config.toml
num_hidden_layers = 9
hidden_size = 160
num_attention_heads = 2
attn_scale = 0.197
init_std_up = 0.0498
lr_head = 0.00809
Each number is 128 + 24 x the weight over its row's rms, rounded and kept within 0 to 255. Layers, rows and columns count from 0. Numbers have three digits each. The size before them is the row's rms in percent of the matrix's.

# o: layer 2 attention output (transposed), 128x160, rms 0.144, rows 66-127, columns 40-79
# v: layer 2 attention value, 128x160, rms 0.141, rows 67-127, columns 40-79
# up: layer 2 MLP up, 960x160, rms 0.16, rows 0-88, columns 40-79
# down: layer 2 MLP down (transposed), 960x160, rms 0.0891, rows 0-87, columns 40-79
o66 091:118118126148131118145135103117119083128120108125142098122134139086078124174126110117111116190101138138164124119142127134
v67 110:151168158125122131148130143107121159121104117130120143131117080168149153156137123161142173109134060115141165124137109170
o67 100:125124126145168135138091095124138102098172107145150116133107095145172094113150098123163134106147125148183143143172179091
v68 103:106134128133138114136124119135087124117124129170121117107130096108154113146146087171132137127102142129070045142133062132
o68 089:128088161177145107095109104133156109158124074139155131127137144136126123112135167150163146174108167145129107137078127177
v69 113:142160153147138131128150142118146147099134102134099072108116166157120116161128116136118073103142159118144094141144145156
o69 099:082093133171147112094143112144121123106139102138120106118173095107119129124076124105147125109071063100109071117143144164
v70 118:102131132142138063081123162148096120132106148151127118176109139123081156103129102126135090128131123150110104074167099134
o70 092:129129150190109146124101168127111103060126126100105122161130095110119138130132157138103116147089122103130130121145150161
v71 116:117132100148107115134114094160130125133103159129122155107110142100164137087090096120148106129126118150130135148105132169
o71 102:176114124207141089144118151114132128117110114098115118128132132142135143129146114129099135123148118108136128159102144134
v72 117:120187099157131121107176154140134145142137146126147141076140111138130127158132149118156096140131137154146188100132136132
o72 086:089118147129147101125093097157133161121157132115110117167103119105158118124118138116105118093131129128123114132111109143
v73 115:103164113129158106173140121132134101144103101164117146127122121116132171110123098128142071132141157114102117147161182151
o73 108:098153118113153116199131151127131113133173108136122121147094115128135136147117108151139092112094113133130178158133199146
v74 113:128126093110095132118145118174109133132155155145155149165131189094135134146112096122121156095147077126124122148110124153
o74 089:114121136145097124158108158142137106121105125117105086117114111141106118113143141124125161146133118169162193123177112103
v75 116:130155125149128117153118130099146181128143093120114110093146094092153121126086132178124118123091167130111084136122152094
o75 100:148126086146161123167164106182084126108126106147156152075104112119148163126089163167167121108126137097113121166138134136
v76 104:103154097074164105168126140125127100162123114129138130150091112111140166125139163147147133142116151160105108123130133102
o76 101:128173106132127138181120148130117163119109084140159143143093113091107107116140157138094092171102142072116145113125158130
v77 120:152149138166102107117131162124145137140141127098133106093165113160101098102128148151124132131166098155149121115155161147
o77 100:143144104118120107142095134099136130125132134122104080105087136113122107121086176168186102091122154136109161111147153143
v78 094:135109127148149106103130149101146149122166159141153138140133108135142102128109123113122126117116172124091157160148115093
o78 087:132099105115090121144139168129146105155129123099113162106129151161106141092113141136115119093151125125142118132112132121
v79 112:108086149121101130139146108134156153178121132130107166083146125153100116118145171121120140169152124152116111149081109096
o79 098:136165141166100117119141131138136145135140097136124122135121126067135120161157061099126122090128133126176131088111136148
v80 105:148153189114131138146125151134161148077101116142124102161124143091107120162137136151140166145107094134134124144099156171
o80 093:126137116154106089133101141141166173126125073145153124119098113145107153116120132138147119188118137128118108155146113187
v81 114:133121120098119126148127131125099128138138122151175129168100104105118150152100139151108171118111140126147122091168135125
o81 092:126129148129110110116146110140129106110112117153158085152152118104130150127134142130159100154168159132129140150121153084
v82 109:151108156121167144128148127122153126172131090148075181147106124138107131148175140092140161142139126114094137147158131131
o82 097:166126124143092147116117128145113136133156150116148161114136114116121136152138123153087157135150146111160129102062141124
v83 125:140111135083150119116114160089132107107131132088129141131115104145088143100128118160155110120103124123091078094124109141
o83 109:082126126163181123141121147134127091124176114151170145116179100124117127109139146140143132151145125137131120148127160089
v84 106:105146075123123089099143117111166140110087105108133138106154137084092126128165114112157135192147159137099165091087111138
o84 101:134148114128135153135153118118083179109135126098151110147128120132117130145137145115106128129131134161102121142083127135
v85 098:190140141116129121060164130094158080168140125145128086161101119132138141128141165132126133135123113106101157111135139120
o85 085:189125122094151138144105100135144133157125109136111130140138132128119096129132132130145127149121145100106104101110154096
v86 102:096114088108106111109094165115130103147093126104115092103123113130153130143122145182101092124139127158175121102115137146
o86 091:152153139133132133103160102114142176184118152117135123105125147076149149102172123118142142161152125158154161066136147113
v87 111:136122126146112128142131111155112122120099166115105147147144158143118103121157156117128131111077134132134127168116131122
o87 098:185129165131091130133122123146150138088159116153107099130138115119173126093115152108109130115095113146127174167096108156
v88 116:099108157159115130122111153131133115126089114133115154131135162088154132095135146105158119101134116118097126113107067148
o88 098:100097141164128126177133117133108118099170109112075131106087133135135151140129099133119110109122169159108114170126181144
v89 114:152100153142129115092127110130124061106122145139146086093116138122138149086114128110132061120077142140112104125137093114
o89 095:108062138135111111123136143086121108133182149113090130093167165130173132112109150116104107132112114100154126117116158110
v90 121:076088129098162098176135135185123120121152096128146113132174103154135122155121118140140105111106142077090096140123133142
o90 102:060146169112118119106141109132157067150137114164110125173120140101106148107155119140113143135099139156094092085146084133
v91 118:049145092106111131103150136143142137138159151153149087112118139138132125146125138123099115132109140130106141146118147162
o91 105:116081126093097121133163103146142168119131105155144132153100116162139117144148137135118132150097154147130090129131141117
v92 120:134123130128143103078158130144129135132126105131127172146172158142082148130105146155120119141121138093173115130148137178
o92 117:160114127122124111132139098127122135141138134142107139105124124165157165161105177136099131115086164083120102176149099114
v93 113:160105113165127114135098122107130115152126152076103143107128144121173119109112126143120133101164129111116161143105119144
o93 103:131115133159102145141148119101098147183124107113101155088131168136112161098123110141120145120118107088131106138116129135
v94 119:142122141149131138144124130101075132109143142106122131111118099087086155111123164113113107150088102081126120097124148151
o94 105:162128124134134126088155124131112076102116080113127160150162147155123137141111138117102126132129156124145109170166129095
v95 106:126122134115120095139146150108123130167157098150111114108165145124128116096140162145116111157081106063158143175110122143
o95 101:167103148156101101126152103148146154142129065130114144111105136084117137115120125123135113126137190069127118098111164133
v96 109:101148123150140075123136122159118135116085144179126146156113117142133170157116142116110144119160120137159101177122150164
o96 090:112128124128141154169138161158129144116134125140169114149046121148142146155117142134103092143105092112128130119182110142
v97 108:162177115099078165101091146139163170137134121152094115126139138140089089147136149151130109085110148121139129119139157140
o97 094:151143139096129123153137132118108162125140157115137113104153153147133129133102158151152111139152154146145115124142088132
v98 123:108110188153136099113108117144075122138138112112094146142105148106146085152101128112133110171085115110131147120128115142
o98 096:089096130135117123097107099154111118087097144108103108116158148118111127142105110106109104138140091164154117115105151125
v99 119:194148136128129157128135133118130125149112135109157154108142101167129161163162140110139126136104144149131122132136117128
o99 099:163155117142148164181161157126144141103104133104161151113126137101084109112168107094116157089114137132120133143095132156
v100 106:111094102135139125115116131094085144101094150091120135103119169146098095145094077122131117096108087132113122092115105150
o100 098:154133120094122136130104109148152162125125103115098119139137122113093172165157114150130110112129077159107085136164131160
v101 106:154121097094132185153183111093164137076128124132108122117127147127116125157118137090136141076151094134139077078153143098
o101 091:167093101135147177123094151169129140145140167146093115137121096137115116142102134118170145122127150130122155139155137096
v102 124:161100141160132088125086144128122141110121087124129103072164158123132114146098149126119131151136108130139096120117124142
o102 106:118111122098077114107132109125122151120161114075141125132145143076097142098158111165146109120102140110146133107111112142
v103 115:124129134174112123114156120150174132109164135175089151164145133146167131103112127146126112158154119098154111161141115140
o103 100:143111136125161112135112123131106088103109154147124140126118138141169104124129145093167163139105125134149141150115093140
v104 116:151120148129171137110118113093167127129147114169165093123126124164124115147134127133148155149168122105141094102118112120
o104 090:158084107151103126115150125111100099087098158098111102129092091102133151117133151116120133137126136162142164158158136118
v105 106:079157121079112123141114130149150103116089108158099108147162135107103133162097166092141148148131125139141126142142055146
o105 090:149131176117119146133130133155086155099126100120139103121113140103158136161122127137105146150129146119151109124135105119
v106 126:098101109121118179142136129146147133129090114117148078150102089134176100145142087126092189151133172129122120153139127147
o106 106:085125102138122110137142113125148119126089138158152128134087117130116124099138159111108154122144110124101108156144110109
v107 105:141123171147103121135162093158103111140143145130133114117169107144124114111136158130152141148090110122108152146105166122
o107 086:114118160106098175083122105084124140091132104131135111073090146135129117092106134127115114113114133117152149115156147166
v108 113:163154106121099117135105124090135133115108148106128136112121162111163142153102120114166151132115122142108154119106133136
o108 103:125111115150123141137146123155112148147148114084129098136155106094184152121129117166174125148098113174123142141126087120
v109 110:145110157137075134143110127135137155134092151142142114143097109132133154127139141104086090146147172155143163111101127135
o109 091:128134165098115136143124152102102105130122126138148137138174137112138108142164118133115108141130115114094114118136117122
v110 105:121147063116118115089164115096123164131134122165181127120143123129115126111115128159166106116101135097118134151143123133
o110 095:177140194108116101166163112127128119096116093115122100119161131138121116129144164130139166133121138106104086114159144121
v111 104:175179141140117142142149132144104123080114123108117141117159112169111116116131113073124138111093159138154097178121133099
o111 095:150121121137127171139157117126165157125113087099129191151136155146119087111135093120126132120131105105061111118156166145
v112 106:113092127123178114142132111146103169074119121111152136164133132070114149109098143103128132140079073144141137146160134117
o112 093:125128125134091128143159198099108101115132126141129109117143122123150109125090156091123139132101120146140140124130114134
v113 109:122123082108155170123113119140116121094150108145111130115118126157111154138075117154187120142104108126131116142115119146
o113 096:141109143121154144146171082128137100108162119153094121134101148133101152168106187114115143129151102127108115126152101117
v114 114:162134129131154138161140099139136139145120155090140175100140132146142154121103120118102108126148146131112148097121171104
o114 102:088124105130155115095135169149085147128144135105095174152154162136141141116143114141144134098128108138124068129140126106
v115 106:171130099155120122153150147097122107136169124117118081173148108093088169143125102089148099103130121143154116112120172154
o115 096:142132122101124110154108164159174164150139160139124120119143169108063117142137144130126118145118100136151116099169150131
v116 110:131122133116106095121149145141160124085199166115143115146102111119086146082144148152094101164146100106116132079156140113
o116 098:137124119139096103125104149139145101117164134116127089129108149102101128129148183143200086157095120083130133109100181109
v117 105:120171120130146126126103153153151167117103148166150100098116094129093171160169118132110113102139120161140150101109161145
o117 098:123119151135147143170100152072107129196152158122166119145102122132137159146131113138128122123149095149093106112117140143
v118 100:132129154094116138057100099125113173091079138098160118118124162143137133109133118104131093127114130125124120161128114174
o118 084:136134125135119139118131094136098116134159138120115136113110121144141119143176139137077138152092088160123115080081112111
v119 108:135137103116100092094139119140133121147125120111112121146111135129102151115127132071123180151134104123111143133163123138
o119 094:149150094124122132152135144144098083124151180135123130122117145152146088101113164176091106099102164100139117138116164177
v120 113:122115160141099107118088120128149111130157138100088150075151137161124149088100155170106104088207110118154131123104161124
o120 106:113170099117122118107119125118114104130179104097106137104131149162157112109149136161122115135158091120123175069117166127
v121 107:118115096152131089123166119130119102133138142104164121145127140111156127095128073108148121140119142114127111096173077164
o121 096:114113136182129113132106134086116129164108127114117112120110154134102107110099104143112141106149097107122150107105123123
v122 113:174091159118140140139107169118127152126081101089126144144166145147143126107099113118150095148118155101145120114119142140
o122 087:131129124132089098106105132141115114153143110121132158092097100084144130106134128187097123096150094140171079113165088113
v123 098:101108113120133133124183115150117081090135129122183154146177105096137160160076175117104103144129158146104108130172116138
o123 085:103104190090179101135147131158158103122142155141113124124147092108130151132090140148122132146073142106129119164147097123
v124 115:113152122107112088164078143177158097157125142136152145117127094132146079109160118162082115112121120093161116122087155150
o124 101:147137115144190129107131171114132146197109164089113139112099131087139130112168126167138168068144109181118128166136143148
v125 122:146125130150129090118129101108087205147093144153092101103146142095101139113128150089137109149112120153128098116146111120
o125 104:121161144112119084086129160106138129155129093109124135109181134137153135159111120149126132126104113093152121130112133125
v126 110:122119148133073163152127150157125122119116112108140157107127124135153131162112163114119182124116110139123125137114160143
o126 097:122108123122141161104155122147089110140159087139108122120141120126152118121138110115112101089127124131126119152186133121
v127 129:103136135171155089109136134133089111098151124141114158099128101129086123105141134138102111096145130109156075122126144136
o127 110:126097117100146135098118165127166118129197134110152154107163128149103164135129165139145082127092152110106151109143150136
up0 094:132092103099117142164070101174137112139136135140147129091156161105120122131110115137181154162100138127160098136080137165
down0 088:113148102115138128139066126130158139112105166132151110090165144152123100115109114123156166170106120104163090163104151134
up1 093:134126106121144125111147121121110128129093097131113116145134122125121104140169134172131142145101119131165113132133132171
down1 087:175109117145101131141119126132132086151143120112162136147128157166144111130117087110155130116135079144091141121117112094
up2 096:147105124133109096148135168143129140123137107131137116159093119108130129142093143163175133111117129109107109161160113124
down2 101:177120121138160135136150130136139146142095124099157126170168141117118103159129144116149100159175097166106141132113111064
up3 110:114163098183118134125113117145161140122103168125157139134138129133128093140102110083156125093120144109164144133139162122
down3 111:128137152135169145140149125096102147147109125111177150126122112094085098155141126161129130108147113141143155090148146130
up4 113:125097117139141150098109142145140117123129109149100116144108160170109096155136090080122125156158154113078141200129135113
down4 109:081183068098101109101160119143102126146135111107165142103135165109143120160108100120124101107105142154132139177143124137
up5 114:130145096138163141098120100162128151161190143162104115114126122128133102115167136136116109107100142134175160117152114113
down5 112:131104127134152130126112133113065144125208115144087107126121126134166096133131138121101116094112140159148106092160091099
up6 101:125113147106087129101104139126152073124128124142108103139114139083094118124111123100135064165176117143090135139103163055
down6 105:129115122139124158105124147113161071128097118130100105156113186120102121105111141120134121115167132137099143138124106086
up7 102:099089151160102094135161115134126091099140128131124092096132143115092121124104099159143121128149125134066177117114118125
down7 095:111103148108114100154195141147136104126096115132099082123131150117094109090118120119095131112170130150129148098141133134
up8 083:149140118121152130104157157144147103128116160124104151088090103140134168121091122109098124172135114153123143136114172129
down8 090:191104090142108122140139110124124158161132105130157155124135126124137141098141120144095133119131160089150132107138072075
up9 093:127132146096119107142129147125113148116136083125115084072076092153116112130144118130109113116131131135155136112142166134
down9 093:127141104141122116132083134115123077115145120124151065081134117149082128104142131160064147089133104129111122114133100103
up10 093:112158077111131090133138155107169124117145131093122136112137129086111131107110136138124121150137134124157124144122135142
down10 088:141170136119173113159124161150107117122135098135136147127108141113106150082150100164126112130189130137142137118153110104
up11 084:140092169136133176108109090147157132118152121110131116147126116133177157158165143094127106120104142162132086121142133178
down11 086:130123101145102118160140138131081140125107134155123117108108128110086106099123123125144113150144107147108133151143114122
up12 094:128082153133152159108083145127126157114148143138126101124108142144151138099144123170148152103122137103121102130135150123
down12 094:099132149128129109076133138191129198165131143121088162126151098120087179132116130143144123107136132149142099138145108120
up13 087:136129111103133138131112158173107154090160125179143143138089114113128155164173112162123104137136155172144126141143125104
down13 091:129134171111140112110132102143155146139109096122144136127152170131144171140138118129140099127115075168126161120096139154
up14 089:164096115147129119097161153112122166088100130123147149123125087124126134139148103208123143165108114094100104088119093106
down14 093:103117141169110118104160127151096117114161124113168155097146065114135121135117093158133133165106150105143126135113123107
up15 118:113119134183145110127115124144149094106146133183117097155146153128099124117142142138150098153121100111112135163107127143
down15 123:159111126152121160121139087123134115108117128130107104144166121140136151115139140121111127114137101127143141120160109138
up16 104:179145145165125113080089088119138100135128092114098135088133178118095146173142156143113121159126084121159104137128144140
down16 108:134159113095102133136128125142133125143134121147152169153164145124106105080102120082072117134122126177123165130101104125
up17 097:143162180120151163108095099097137111183163163169107150163137099137097096099149137128132141122147121115142164126112112123
down17 098:153090138129105093128142126111109115144122142166135152125133124151130091155120131122157149130107092129134139146124112146
up18 112:127143103128104131140141103098146122124134131156131147093144133153129109157146106139132079149122112104111121116135131166
down18 105:134177134097156191091132146176114137165182126151101120160174143137123113195112126108108146176088122150132112127135156142
up19 098:131136150178100208120114132108145146175115093150125096140132109125121106124120154113143184114113168160154104136117093124
down19 104:127133113126094169130128151104112203110122109101115169134103111134111118112128136111097170139145086141138094099162129144
up20 099:142086138166163148112128095094124112133146168088107139084085147113170163085106162127094168140134163160126146098156151104
down20 103:120091126116132138175158144124094159148138120139139110175154114121151105131117123167084180130115121132115120114145143165
up21 103:063099071130132126170138156107138169113126127114130122138138150107171083065119117095094128176124160147100114169125123148
down21 099:125107109091143087155162168115122121106085113100142152164128122125174085065113143096092145140138123131097138135124103124
up22 104:115094114113094119076142169103090181092130130086160126133115127120126119130106109117192112148115123151125144129181164131
down22 102:141099124107150106098133140099128141155116115068138163118148096122126126104134109136133076153137103128166121138131150162
up23 102:122151183141125127136124139119129151148136148105107075173076184105157139166149112116097114164100123096115091164196132107
down23 092:156133124151111162139105160109120099162112156128166131186132138131103125099168123122138130133138089117141135121127131140
up24 094:134130127146114116128103175122122108154127129130129160113126154096110147169133159110148134162094125148145103100090109147
down24 097:080153124179145148124082122131121110128133139140126112133125129118151075182116124094102128144158092088122084100123132078
up25 103:102160122108108090118170086151120100150173097139094169182113069133129144136170127160154127108104132102093155157140123113
down25 101:116179120124149121139103130121125091135143148117089144150158136136109111140165150116149135116114095094117127143127109091
up26 084:139131101150112151101086144151163105141123152199173142155145128162128140106100158165107094109087158138115120108113135105
down26 090:147099168117108103131132154131118148130115094120109158089112116091151113144133103165089170183145154102117085144150145102
up27 112:116120137114150146140102161167146104158101131119105137119083119125126157140138131157121120125092159112149140111106129138
down27 102:151146151161123121141132121118141135160131140105127128067101124118180107146125117119138154138134176136104127158169150148
up28 092:093136077130064131117100154143130121110106149140117128119112103099107102095091151116106102175174116114119116134136107100
down28 108:099131122123118180124136124160154125122083121147148131150134092128111141123147129103117137136156125149144087176127077180
up29 104:139089105107131153096146079118148143166085095134150117142149115159097112119096113133159113086126079173125164112150128128
down29 101:131121102104066117058120126153142145146171151119122131114117154117109144119114125133122140116082103076132137143144078125
up30 096:157102116124080131117103113143096143155144097092138138138127117124100109119145118135102110102142146126116106140089147116
down30 099:141129111092095126098168140159101142076125120123122095128125072106113108145126127144144124153100131125073120153076104140
up31 108:084110136125132117136155120123105156098139125149108114117143103155101173095142122095111124123166155125108167194088117159
down31 110:125126121096107098149146126143111159117125125128116107088104115122149149114095179157113108130158144120134136119106146148
up32 089:137097111101074130116151150103135148106155168164150118112077146140149128124146158158099115140086149077156142154131157151
down32 099:106144100139145118149137132125147106099129097144154109133156103142140128165145156183109158156117145141207129165126101092
up33 104:095139068110110129112133148116107109191145097128156126140165109145085120127147134120127130161095146090144091115118142143
down33 104:135114106103149095112142111112113102139162110140154094167153134133110125112163104130097169141121135124123122110118098136
up34 112:105111121182126167116117142136139124126182143085174156124160104131132159062162136111131124078142110098139113142150146151
down34 111:116109152156153139099128142154122076181155149113144128110115165156111127100182172069128130109163124108153102097099117151
up35 103:116170125115137111147137075116121135129126110191110099150146120153128121112128153118106093131139130110189089106101111138
down35 099:151122134118150142116087134122153113148134127114111087134174139117151112140085123151147125113119183101136121141139095116
up36 087:089177092125156124123119166124146126090135148122154099151064132139099145129109098135140095156131154134128156087126076116
down36 084:078157150127149112173124153118149104077135141155130154161096127089162119144110126149114081109118143090143138126127135154
up37 110:097145121126131083134138127114080123110121143108102162116108087191160126153166137122137122108156146153115115144126115114
down37 103:144148116140074121106111139120138127130136153103147158164147170157157174095102092141120088135126133110114141120116111138
up38 099:098124093124132141092141109124133121139147108121111115116107151129130142144178128090112124105208117153156153103143121107
down38 100:127116098122177106147167127106132086140121121129146128129154127113140124129085135128160158111119141166145140097110166085
up39 113:084150084143129098129123148123101137163138127130146151125150115127109162133149169111105140123087130142128110149155149137
down39 107:104174077144114125135178132085141120155165105126134165104150099147115123138097125132089126081107100119104153109104134130
up40 101:110149137136140126111117096117151103136136112113152142158129141125104135119096125148117099131173108130123112164081108133
down40 105:140115139144171124131103124147126105159140104101145158134181096130137168159110133129132095175133085161137086130116082132
up41 107:080069109087167127108127104144152122142144154127130105136154136119070134131133115119118107106114112126114083137137103098
down41 102:142110114113156111106115099125160128160113122134154134179156064124122138095107123144122106147144098115097140119117099110
up42 103:098139160125126151154148130144161093101137134134118117111145111137109109085125138064118120139116138111160103117167127136
down42 102:127131138129151123127180107107161137171148106164102141193167148113111140151111123145136174093111091137110123158120150141
up43 108:130141108083134144142132148145129160097134105105135113133105151141153151089110112168132129131113162116148101070106187125
down43 106:128106152101082129131162140161134102154115135132130110076127102110148109167101152107105106097134151183183113120132094098
up44 093:107104174145125117144082110146125145130129120119092128097111141107162147153084136169136147092148106136135136132110139140
down44 099:155132118122125117129136084105105120126098119127155159120149111123115102137130123072099118150107122115126160122141123161
up45 106:107116173097093135143109113116121105121111119147125100132091116115145106124103111131137164176128137134103114120134101124
down45 105:182148087102133149133089151132129091160110182120143134115133156138091169156147096116103147112094147133115154125130123108
up46 113:102124139121132109118115108107115188134064146134120122148072129127114143103156100132115104146084134116082093110124120129
down46 109:173101133103144147127136090095130137092108151124105151134113110124130132124134133125083111130155156139090091091123113100
up47 116:073129119150102116108116139134178123134138165139114153082105175148111135123142133148127143161143169137170147107184160127
down47 111:099112121161137105138121132149166112108130165140128142136185142112115136127135121163104163183152179142136148079124106107
up48 103:131149134111130148139163141107119146162115139127163152149097100084112125156167135148106107160163135152082123140132115133
down48 110:141122134159142128130151086116116122113141175138081120091125145154119164156116145139183105109088133166141102130161112116
up49 094:167151139144121060103117133088098097132100168098112116149109142145128122099146101099120145177139170174161106127151115142
down49 102:161141113153146103112123113093164139153139093103143168100152147105082127086142141141096153156116106145151120122119093095
up50 112:139143170152118128138072151142104105103120123111135187172147149085151154125141143111153137136110137095161139157181167104
down50 114:152090152110118151163097115129141091140079156152176106155111184099100136162099121103175135151104133103143133086140104108
up51 093:130081128096130174170148174110103123100150123099145140159140138152100108109100139118167114141113125162130124146162144176
down51 103:170079117084139152162129125083115112123134151110110083161137138141106127081107157089161106137135095206122115127141141154
up52 109:145139141148117126132145126139086132124104163116063128124146125125128129105091154105159112145139162114131093172122161101
down52 110:163119104144154153154176128111121132154097146125182126162122100162120088110108118145115118131145114121084118109135147164
up53 094:146183130122120126146124138142107078109141130103143118166077176135139167143142118157077165127112093143108109080121156126
down53 093:110130110152099149123098178124113114097154133123116123141131171090097136096150115133143155115126099133143130140102143104
up54 103:168133132111089085114120108132121138094158100099127135126110127132151120164100144143057097141117138120150135135104118115
down54 097:110175152154143112162126168143144164107154088110121118155124133127158102139145141171144110171118106158103086090143103160
up55 094:115158104090141142110097144100149108134144162131151133108098154118127091118159133141153126176164110159136117093114095132
down55 094:120118122158145149134096133135178131139131120117135107099121130124134126103122140113097121109138116125145073144156118123
up56 100:136152121152172132125149119098100181183143161145125106101061119144137148130131138112117148117165107133155162117151126105
down56 103:141101121165125113156158147139144181085127124166116108146114101136107107151134202155156174113109110117135169152149116153
up57 103:185124159164130084126133137122122141141097141139137167128123132103127093121148164139084147144131125092138123099126128068
down57 097:091162143131160165139151165139113116129136148161103135170129148142132109120135115151149150124105142077114125089154118148
up58 094:158139164088109178118144089139130148122111107113115102158143149110139106160133152154117139110124161118077182150128124125
down58 098:121172133105172131126150129138160128159149120140129118164128097153152124109093128118092071145141123108134102123134133115
up59 108:103146113147115071209114168135123147088189120112111140124119125163127140132119169140140091108139133079154127151126126122
down59 104:142113147146138137105103137106148155122111168110159166150129133147166156126121140133074164118100136127157161117107089159
up60 104:104121128115102072132110095117141139082122121138075137123151116134125149129109154124130130134109124134135098104113119126
down60 104:157123107098140105140116118162139117103116163102131117098167159163149143109158106135154130124112114113144171115132149121
up61 086:141145175118113134137132108127148122124122112109138128104104110071126131082140140071120143088106118125115156106130114119
down61 089:142085120098147106115137139133156116176087162165137112109117125108133115162144105111103162170142131110139117068084134136
up62 107:101137082115150120178125088130141152102138158128136183105128108090110118133126174129140115124086123099117128120107120126
down62 104:166091105108147105146127163133136129129108186119127129131169120159150139136157167113100144144145119160162154118096100098
up63 105:167136134108114111155137154149124114117104146147122188147110149124125119156095182083133169108128137135145159129155143128
down63 099:157074170147128139180137150149109144130140131147132135117156130099152112122089153079118132116107158118125148120098134116
up64 114:132090113154149113135128103067136148089115161158131123099122108154151146111137115100103111102090141124153129094117098140
down64 110:097095132071094140169085148118117149134118122118103130121151154156116139117138116089121101127082108131143119145119149128
up65 108:161168141115097152124154141087099143135117126126130109136157154122155139125147136112152113122075165117117118114141135107
down65 107:145153093120155114136122170115071112127081106151147128171122140184093114145116122092108067118155106165091107108135158133
up66 095:133134129170134121147103160149156164116146110117152123119093127115123112086117160111112114111069160132121099113081118123
down66 102:173154129148154121176109107143121143177133109116131118151099105124151104085102134087108122121099164154099124125112131080
up67 113:131123107102125127108144092075143152159125096155120155145123139139093152134152098126078150147118127100097122141169134126
down67 112:122101128158136123110165153071162126116126082141124168101119138124172099138097077108112100155167094119083163116132072149
up68 094:144146123126072168110096151149091151139147142171119089164073102147129134111173113105112151150144146125137173188176124083
down68 105:079096116123135140135163097082122106105115139131169091097137142124124121167087141120112138136111136118161099141095115140
up69 095:113133138117143089128148136168147107092131151136121147073106108115103116112126182138137166147139100129113138112138141122
down69 092:093118132172115117106174106155110125093076173176156113134136098084104090134107140147111156151104089160129141122119114112
up70 105:122145106099133108102150117118147142099114104145108114111063130125086142110149158161113082139135132141121158123085132137
down70 104:131144083112125155099155111123132159109113128164118076139113155104122136158112128149103109110119095131159104174151100109
up71 120:093158095124128106098106119119142113116151129101127124123125123116120098120106100104076119138152094101172171144112151122
down71 111:082113131186130111159136141119116160138134150091139121140150130114115137132174124103113126132149124107161112135141118107
up72 100:145136130149139172172107131092123133134122151115129103136119148123120123138099156113094073090111140131115098095161147133
down72 109:175127153171103109130116130126107111163120115129151153118137179094101136152114134098048125111132128106125146115164104162
up73 096:123118127129136138122135149126105157153123107184127144135122158101139143094147130146169140120132149143156106143120100112
down73 106:159093150126119111115121145126132111155112166114135084106133166139145128121069185082155143150133115094114111153154126080
up74 107:094137136157136133119168102121139115127132083110128154155168146113088120122144107123125119078146171140123115093116139133
down74 116:179137134149141144116126141133119109141168140120124113102125080143083122147112095109136102143137139128147144124147131141
up75 107:102142135089137127123125155109121148136132137168155109126124125124103173118128160119144082109105111084093102101167190147
down75 105:139114130114132084152130107139134172146124094127177111130133102164123154138125147109110139143103096125144137111073148145
up76 103:174141096110106127083128128109112136135126147150109098158143116128125126148124089139119117142149133106180142139167155113
down76 106:169125110110107149135139103163104093103140144088137132131165112106103124151145104133146092120105178083167128145124141109
up77 100:143115118174144110108148117142165117169174126148092164165100152164155146122152129128149087071144164132185129152110142136
down77 100:141111067185143128120135164104109121145163118122106125148092146128125095118163154117168116126178137162137114121154108108
up78 099:136165106148118171115148153153129140123098131074106126134159113140120106148147131096148117143142104122124135119124139140
down78 104:178143163101109130105170128120176101103125133154158120119144156174130102168103108114122121142124130112130098054097121124
up79 111:107123074131134138093177142128127141140085145140134150152111106203073156125127178138139100134108113100081085123112147087
down79 109:095120120125125076105171149136149150119140125108114132097162139135144138172109123082114164106110104141131122171132137106
up80 093:177114148095156149131136157130155127146142111126167103128142124101119114122161112101144139143113144123107159121154126145
down80 095:170139124128161127103117139097162116137114109142161094135164131132122121137130104119092149157124133138126127125152098131
up81 103:109126122131107139182159165153169098130121114150118133062144139120120111068121158082148130136139154106160158137116080148
down81 102:108133138148096140139099142111104114137126065137212110129125104116127109107122081127114155158137155116140110148139098108
up82 092:127121128091124145175095130173120143114146150117106140123112098136126140132125177146125137150145114113077159137134168162
down82 090:098136133121086145137136116144119095134101113087111150104127139165123159090127113121120116126131114132136101185160113146
up83 094:159118152106109140134104138166087109156103135094133121104084125136097103042105069139136087160134147131052137100143121125
down83 096:149110181142070111079174144142058106144104094126129135117133110122155142098088104144120076154117158134077133105133095114
up84 083:147128135174154091118176136104112108143118116165134130109133106103156142145151139145098123111145080141131137076139122134
down84 084:142123081131124143088121104136141130123156167163133139095120156121101151139095066116103151123106176068130144145129170121
up85 103:110169192130104115122104121146137126119051157152099071092151109120146087116107112113097163154161133104128132189126108123
down85 104:136158167167112137143156165134114142165106116120179112111151153104088132131122117106093153101120129121154103163115138112
up86 100:090082139135119108135090137145149147085159111124131109127108133172133110109159109116118136114125121135166138144124130129
down86 099:138083128128123124125087144142152151128095121132158131138167122165147099106131152145154124115146074139147132106128137119
up87 093:138157131105156151156110112133111126115112154152175114118118143089125111125125161110124103143162106121115107147175111163
down87 096:167079120143146154116126162150113095098075098152179122125152093140101128135156135148130098132133107166140091157142170150
up88 087:130141135168162119098093152114134159082177115169111164137120174126079134116095154134126151144129113140103114122144137099